config = dict(
    norm='layernorm',
    norm_place='pre',
    init_std_up=0.0302,
    learning_rate=0.00281,
    train_tokens=131700000,
)
Each number is 500 + 40 x the weight over its row's rms, rounded and kept within 0 to 999. Layers, rows and columns count from 0. Numbers have three digits each. The size before them is the row's rms in percent of the matrix's.

# down: layer 3 MLP down (transposed), 448x160, rms 0.0677, rows 152-165, columns 0-159
# gate: layer 3 MLP gate, 448x160, rms 0.0732, rows 153-165, columns 0-159
# up: layer 3 MLP up, 448x160, rms 0.0709, rows 153-165, columns 0-159
down152 097:471533582531464485550510452422530454473421469477427531464465460520543510399514529513482475449482512439572466503499514424476566525474597571399483486516478553469484508488495548511441415451469432478476475548444501505479507558545502561560485537533455465454511523464493509494517516469484453481447531504572477523473579483465523458533445491536541587487540481559551432522502476507523532574521531547514515533526481497507602512508496556456485511502484510489540510480476520548525520487497497
gate153 111:506531458480527611533494500531467539566527534483447498542538501502452506485446531471464536495461509540497523438487497488456537481507531476552498440461506480464434495525494538470582503532475543502496483468447439464598530507484522442516528490545452567521488503463448386497463426508475510410458487475570520568550414490509495535573531531457596515463493470566499569439473509514474503454581480436511541520479495539563494523522535495496465516553507507552464546522520508465514447425520510
up153 111:510447506539512528521542475458540562508566570526488495478539483504503482494507491534549514489504503505495518461506476535480523561558473490518458467417511479483453423449444481547565464567435562509459473457484510445563520485535602508418506502492502407480488484443510522516480520544555431496450564446480560553532510551498498542483493525460582484453472530514533523480482486536458416439496453455507514408510520505569501525482515536441454431518514488560441496592434540496521491464560522
down153 109:506548637494484514520506476524549495500463525464457571418509467542519491477518542485493434490412498536486479501520428468458436441567461535400430445493522437477530490526539451482527526485512445453499509534434446476475524528465515450457513501529511507515489532556478492552495494528549561476462442537549458560404523487481526479523570505524509544519524520522535512501553426440556526449513551552577479524449504479502516548536491494534512520534477507505495566544554446534472443452454529
gate154 090:463483391549452556500536549506570567548510452496509550525521503467537523533504465478465598518445562589478459493465454433552501520480480493534481477566510565465528512515511423526506441516491440491481489458497493481461457437532468500542412463479565483537407498532483529558524538505559563484458456472510489542464544547490556429535453528511525521520514521483468493537378498464491514504525465542491493487490539554430518497540415573477502499487518460487475541499465535481486511475567500
up154 090:490561483566487526409483543518490500521441544455473518452516516541522477573459474495462536483509515424509553474449463481544446465528487490489539473453450439531467493548462497552453440560489509492510431526441536456488499465496466497537505533474563486576521490585468530508473543475470505448547408544546490541533531464486528535496420521539454427488495539528471552479389556570480484535534470468477499455544526482421498526540520479468494525525558459510542535572526481479603553512502534
down154 092:475519525476450446575481521466490527503537553545545472485550552560466566459522423496495514501444494502541526471507538560521479538520514590510535469478441480463444559468505554454514547421513461523491544565525474477561552500508507513523522476569472507494497510459497543493467493476455494423467439536488531403491563468430443552458467518449577501439548496481527492510500479474564529471493510479466466473484505509484437444460552474524521574542387606489498472466533463572536483499506491
gate155 099:507453478445557529428473515503492482424524442509525487424509506498484542482509566547442477422457584488491508511516476536498494488477469477494540574577513406465552501507497495523542468609513523571461533454497531478504487474442483550525454501487513492498503524494444444464614491474476538519487479517554541441440539494586479431465499397467502504505514514538544560517468505530490509537595498492382452500519503565541506534526511507483470529490497496521499572556513552484479470533455509
up155 099:496457560393490508428484476530489493421510468537524470458562495495481562434523524590498438423456571471482524460507476490510512487492459488527531519518510437460574471522502433503544499594508540565512526462426537516507558440414484561537454493521526451494489479522450437480565502473475504537496507552584485465511513503574511440461489469489504488540498512491556512503480462615544527518586517506419506467511452563521452527516478521500478502502489520500520566551477522503437463503477529
down155 095:457528516511492498507474514525536518478506511475441617479479475491513453477498529498527483479414448444511510497474509412561483519500500517557561474448536532543542510552430482473537587446468484555516526512440540528493522536499498531557505489482481447516508502551498486416494476504519558550550436518520515472523485512512453457488569486533541482557551437549475519515595479482584478523505580493546485493462469447480374544535428492482481486433471558527443451514477502554430480479420494
gate156 099:502533502569517495473439512517506479484483480543545483523521521518482556533546442435502537525489471502540557456565553520559495528473519548456541568461477551473498439434462501522481524495478434493510462488471575541470499526492553486475534542493467568529555487490482413472452529415451404579547507495560439548478462519504454541444489468556498508496524488551543475519488532464454554536481532423460479524498491480517472481470485519570509400572497507517403482501494528414506506532549408
up156 103:578475499540519477457545485455476514498522486431467477509489447528511431479506494575424528516525488504513493478558582513518464499565496512551500446411464447498383475500499482581547503487531538455529513462471508448475514468548434582474540517468495504442554501496504566472475582538499474478512465514475448586521454493498490481570535519538469561495480490457461559533563515506540470518483542413434464474559497419491459554466554556487522547563523476553473473488492550512477462479500550
down156 107:492425501547539485433453477525509492497497541494435494448563544469548487560504508463489536487533503458480505544483482418526456432494465488574534414523460481527463500498528484498560573529475553396490448526522511434476503548520495518523492514515493505486545588527607501517488512552524554503487469496512486503540485541509486418532503456572499510514463457507565539420394474541456565588513489520529471550494475545442509532479520476414494517508494497542471405499493502502520562469440468
gate157 102:499477542489425459507514525490510543580412534512512542487496499530506466457457502478597463492447481473541517466443461506472502469449488505518431452544558539531550522500527456514576458505500515412480515508478563493570567423479572525580490453431469461462535442536526507553479400533487527487431475508586515515485537412437544518481506523507527569537489396446496531530539537502509472537481494479497481515496465493558475461511454580548517494521509458461499541506488542554534506516494478
up157 101:484486503584416542549496521483476478533430511507441506565490465516519455516534533479482511484465541527498531456509473485487518573488467456512497448557488519486402497493452403398596528506556546475540498480472464471539539483503496519520559449540486462517542502516385518466512476552450564478508564579524571504477473547463501489530529524487550519494529425486513440566470574440495559499550520519488481444489479538485487479463501578500504531534533435550516477561479483427502468527485555
down157 096:541466452459496477462563502534526481446556457528493553510546467462476551532441461458575444431518523560470420557510516491474480497504466491560503472514522458454485451486537474526455560481495561506504486505493478484534474566574442490457558510542505550514475514561591567477480517488550427431505502494526503516530523545490452546529481582469518522493503489505564504425443517506507470447485475529503536526439490479511379540517471383496433481493504454537576549488566518526510464472460526
gate158 099:525525444494516500518511598512498471479496475553408598542473463558452467487467515577494517493406561518456435478499506487521440491522476541443555493528537560517490507513547449456464549498446505508549502469564474499552478436516466506500492544454513552550542514496444472543541492414473480514432543548493524448501455473485509471549518486521575548499413469444523514552493469515486465511525453478471451493536532554436569479522569445476491504489539434489482449572442480513565508462547531
up158 095:470544515565490451496464454413496535461461547512474543463481463411486510576433527518526506514511538456474531545559485478480503544578488507464504495496500525510499558506606475496521468444525515532536494546474531507444511509531414507550438460496543467500432480542594536481456542504492514593473478499471468488455498530501512522484506545557509495537401473455551420469548517521516518495503553505545545458516567541453452434530545485513498469439463467439567523483578534491484527504593477
down158 097:517504512537452459492491533471494434533545547476478438453539498470492497456462506464592527521484483528519508492552500551466568511549591487496540596544452507548456517461506460545439451498504482515482506447445458486427517561518457495536480559501592481512542559458467474483478487525481541438547481493540473503476511595472460485462402535533462456484539563504460513420522492431611490433474494559573510489465522515549463493529488505482516512513448514523523455541537454507466539518418497
gate159 103:561506476553495439494529442516551448502545408495540477552472500549511434487451462448568562531481535425490515503441490499566494447475502488539450471602567526505467534437537506512526457466494538497530480506487487458509537471505519501544518440447520534571517472512538515495511513550488480451457505483516480495454516544497496306480448460541432503532530502444554509500548508483513513441518505450529511488441550520490510540513558494519531496457570556492438461441556507518542466485523516
up159 102:449423484547468592470538589526473514486480520524431471505489462447430542509486488482451535514450495517534459581545514437510457468559520540477501497458452499488507532518582505475469577533503515451478523505538460443516489539511542502531570523570480509435503525487458446450519518479503522498566378498491427494560449489561486534573472507499491548506460440437483503475474484484445529560550497501501502578523462508493547455476524540525520504493393452508536527563507485479412502532462513
down159 098:441507464596467586490491476482528482463532474538522535491514460470504491526498531579485524530436477505494505541516483464496436549484508534451540504478438478467529520488584541490483549517465495510467510449542461424493484574588475463507562572516514543448446485488402449511503495476440455487547488481516539490538491464545496544452517513497530570518496458503506489497456492431499513594477479540553505568559452451485595504475415525519450516526488444510585532511473518507434552430463445
gate160 105:574452455467430495485537455510529464498549535496508443453492460518533437472492570482444497591549565549450543486536531567504443491564490470531526500486520589470468493495464547457564483481530491428490518526530453408533532511487498515517433468454495535448561495535494559524485458476444487411477436497527496491524508476493479468495528641466527542493551467505416470517469558492547503472537425469448450472488541474512473534553494464511527547490573497478487547469489525517476470538476547
up160 104:571550491519510490516497478512447471480467429511512525534440504515497479506505504569531408476502506504476535583459454493491531465446492462533549546422568476503579442487525509477520536395509502478386500518513487501502535427496465447510483478494486513517432505455507425466506475493493555502517505556515528579514442515483558567523520564523456517525498460534409437513546486511507484552473467523481535523461463496566459548480473486378520466530542534513489512624498479474505535470535553
down160 106:479525493539417472516469464483494475548427542522486463552424415402457500543494491497527426532556506494578456461607458553490493493546479464503478504483515523561515587489521471545502509557549592541510540515458508490534515522512494556512490516450536520446509515468414499519483457478492519462544492569556435518499504488524517436479448560468591491520477505502468503490460485468513513499511456460451539528497465463463492435459513474512553489592524494448572511484458483424472423484544539
gate161 104:570544455565532562489579546538503484458446426495488477489568535518443525448476573526498475493457548520423495431562525528547505469493536469543524542485457548528433498440488492461466393473549457474524491528500471503544525504462530494476515478480500508509539478480502451546547468543454458401521561488504472500451560427544502520436548496480522473469472507512532504564463544530453560542493493469516528419538540494505488484513542528517535542421448596479527521569511528425536523524471484
up161 107:489478432475512578546462488528588475549549482544487534520483478505426519474575575526549508516473468443511567488548512457518473539402505489454416475502541512526406484531516473445559472553536531499500489481513537569452509519438485514477526493470494512434511564530481511498554498629462483472451509541457482502483452447471439497523514470480452539454399487538517515513539475499527459507519495529523450571571455509472524515494467477511488500510484534517562583450449488464538531469541570
down161 109:495450421512540522486541507430471529559500493593478506499568476531501556493543544506518510433442479450465479431482541437526519434540435559527530500503406487464516476525476490498479486422375566475494467503493525563498497506460491479552484473476482581496482562455528513538534572521533508462525468586468511548488528573502447494478553533456506524415504487478534474516539498488498540469545526531538618540474519489468434461523458429480533482491520483540550452506494508478500548482460469
gate162 110:590424434511517527540441488577488513476515469578491453524523431503432521492451589514493508486541431512463502405556475472532451540525493475491494548526475519476515497445521490490499435505518471516559480467489507456595580553493536493519446495532493481509562484503560447502515520575472498539529501489466557441504505513548476468500544500470460522463463501460448572514543520508463511478511458459424502388560573563528488477478503509495547490514486452513538459461468508496551499488625485
up162 111:474529480485537447467430497551550505525525495490441529496490464517388523513474476489483536505533429586527470527535536479537522521515510546475445478507538445550469506454447527520526587476587533425533503527547518537497544475513536522515477542458525491473436505502510481504519440525503527568482398515510526454398452516575465562562493508560553510457528523534415496474452478495575458424526441542463482471470494528439462488521568507527493445452580453473486504520485498507483508466486434
down162 109:476535491480494580498522540476495489509499513519531466447483507420554521529500469543431607470475493520523447459557491519507589549542516485545453570497496478520506456519541477452475522534378474482447518505515502479491436474546546503513570485556484529474511528493497503533481527472546480409611438491518464413484519575517545538463503413496444472507518425509479469474482468493510470514495503475534526506446497493572453548426426465532479520545441468421552494569517502489488498533550514
gate163 101:583513559545421482465486535498478578485532428458504477476508465487499560443487476452549546508500528516439465449438534500485500519539522518482477407513468519451439507469396485494510449538485462486491461426483460490509544484475573551488469430509451467544514513527571548512580438596486470578508532529471515509457490535580473466489554457489567526498500450511496540535468522486472503514520526480515507446506473453542526506530469539443543494454531468605471516536546511448482542427544524
up163 104:480523482472552511467455473501454467417506485464479466489495506462489523493405446527495470444547473496573477405491460511475454511472446544494488528456541516491477527574567562513492442499522475550539467512549457493507511566496399531454516521547549493449460614482588570524493507540514522515597469460494457445501510511526482548550520406507536519473580530454424462462514476534461515542488572578508471448529569483467507531473510492528501493458559476463489510531522483498519509449497462
down163 106:501510456474468506475457461463457473537501492532531527574573519450547396531557485466455455516464478553543505583486545511546454554433472414482557553565477541488522484489553479516507565489405439499500524534552568445443435472508493506525471523511549443539492501422529553513519523523477494579518485439506544478543474558431500570453534463426466475487482492516413498473461495516582494460437421489485450476544510517548492514506529513468480524522467517525468498482528518503523563485511477
gate164 093:594514492558544478501480481512596562460446484531446563545489518440480596475475513535504518483467524482497619536543453546490532535516495468502453471499476552541523525452570488526475485470486524536475541507520519465531449456453505459533463503454500525460418541561561497569520423459538422502505490506525488530442506491480532530523481517541437511535412510420522478506482511547503520552422461571489562439484516515513521446545496529464439507516437481474457446455499512493486509436564479
up164 091:464544496570442517544490503524513493440503464492485433536487535521508485493554602492458517518490506523490547587519418550489528641516522434503444483448548528437519433532526502485516512525468450468507470514585504513525527505560493461501435453530484546539524506517464492498524480477477525423512453513563488480546496549496465535480420558490495507466492489435480435464481466499560522512506534580423474443492568457515513496499466453437530454503477480452532445515525539498468513496497629
down164 094:497475522500487566481546479503516468462487482498543489562525432485466475489477419430559403521464556574552454576518495572493513458500492462451493578517477482481417482496492536482479475422470520527517475557537508521530500493480481504507454482482473453532549516568549532465440514547579476576511508541444450497517477493442472581465457569495553510552470491522495419511569480468533500521522549490528457490490543546525450416449426470541564446518527552472540470450520488492487550468509552
gate165 090:503538433563502481572441525487560472613533499549493525519537478556468472527461534487454568496504491578508559473566461462435499529526576561484513429540524492498518463443541498487505514435469475548528442445489438544454469478533479480485620562518499519521500473468469418458454512472450517433521555491490503488419506546549549472530449572516482469541493474551515492459508496531456519559529528463522504449471485463475467465532541495501547499483553546484455494491465453467577513482511571
up165 091:509523536435526375511499475486523413505486414592461426433462469447460521483457547499509522516504508476555535544509521603539450491468583444487467491505552493501498496449506507489556470485539504459442466576493532478533477461514557502510437427496510642469539507443494431513462481527573542486505494420532474502468525474493502497470491490503509505544527479523512495504537550499510501529556462560460512510428493530552490430525462526535519567490492496511553534541521495516431501472455522
down165 094:490498476518532487526555484438521510425555454526543485500503564513540509501485495576517591434495529506517554491465517502487581542515527452495471490457596518434488470457515548457473443466445452545473430465533518592419432538516522486439481462581458457484551529538504488500489573537443556496551511497477488502466493499527491512497496496471532492452488525511495457433494436536509522504524518458472562447431474516481484463527481420578488511583559493530435525533475556452587485510524451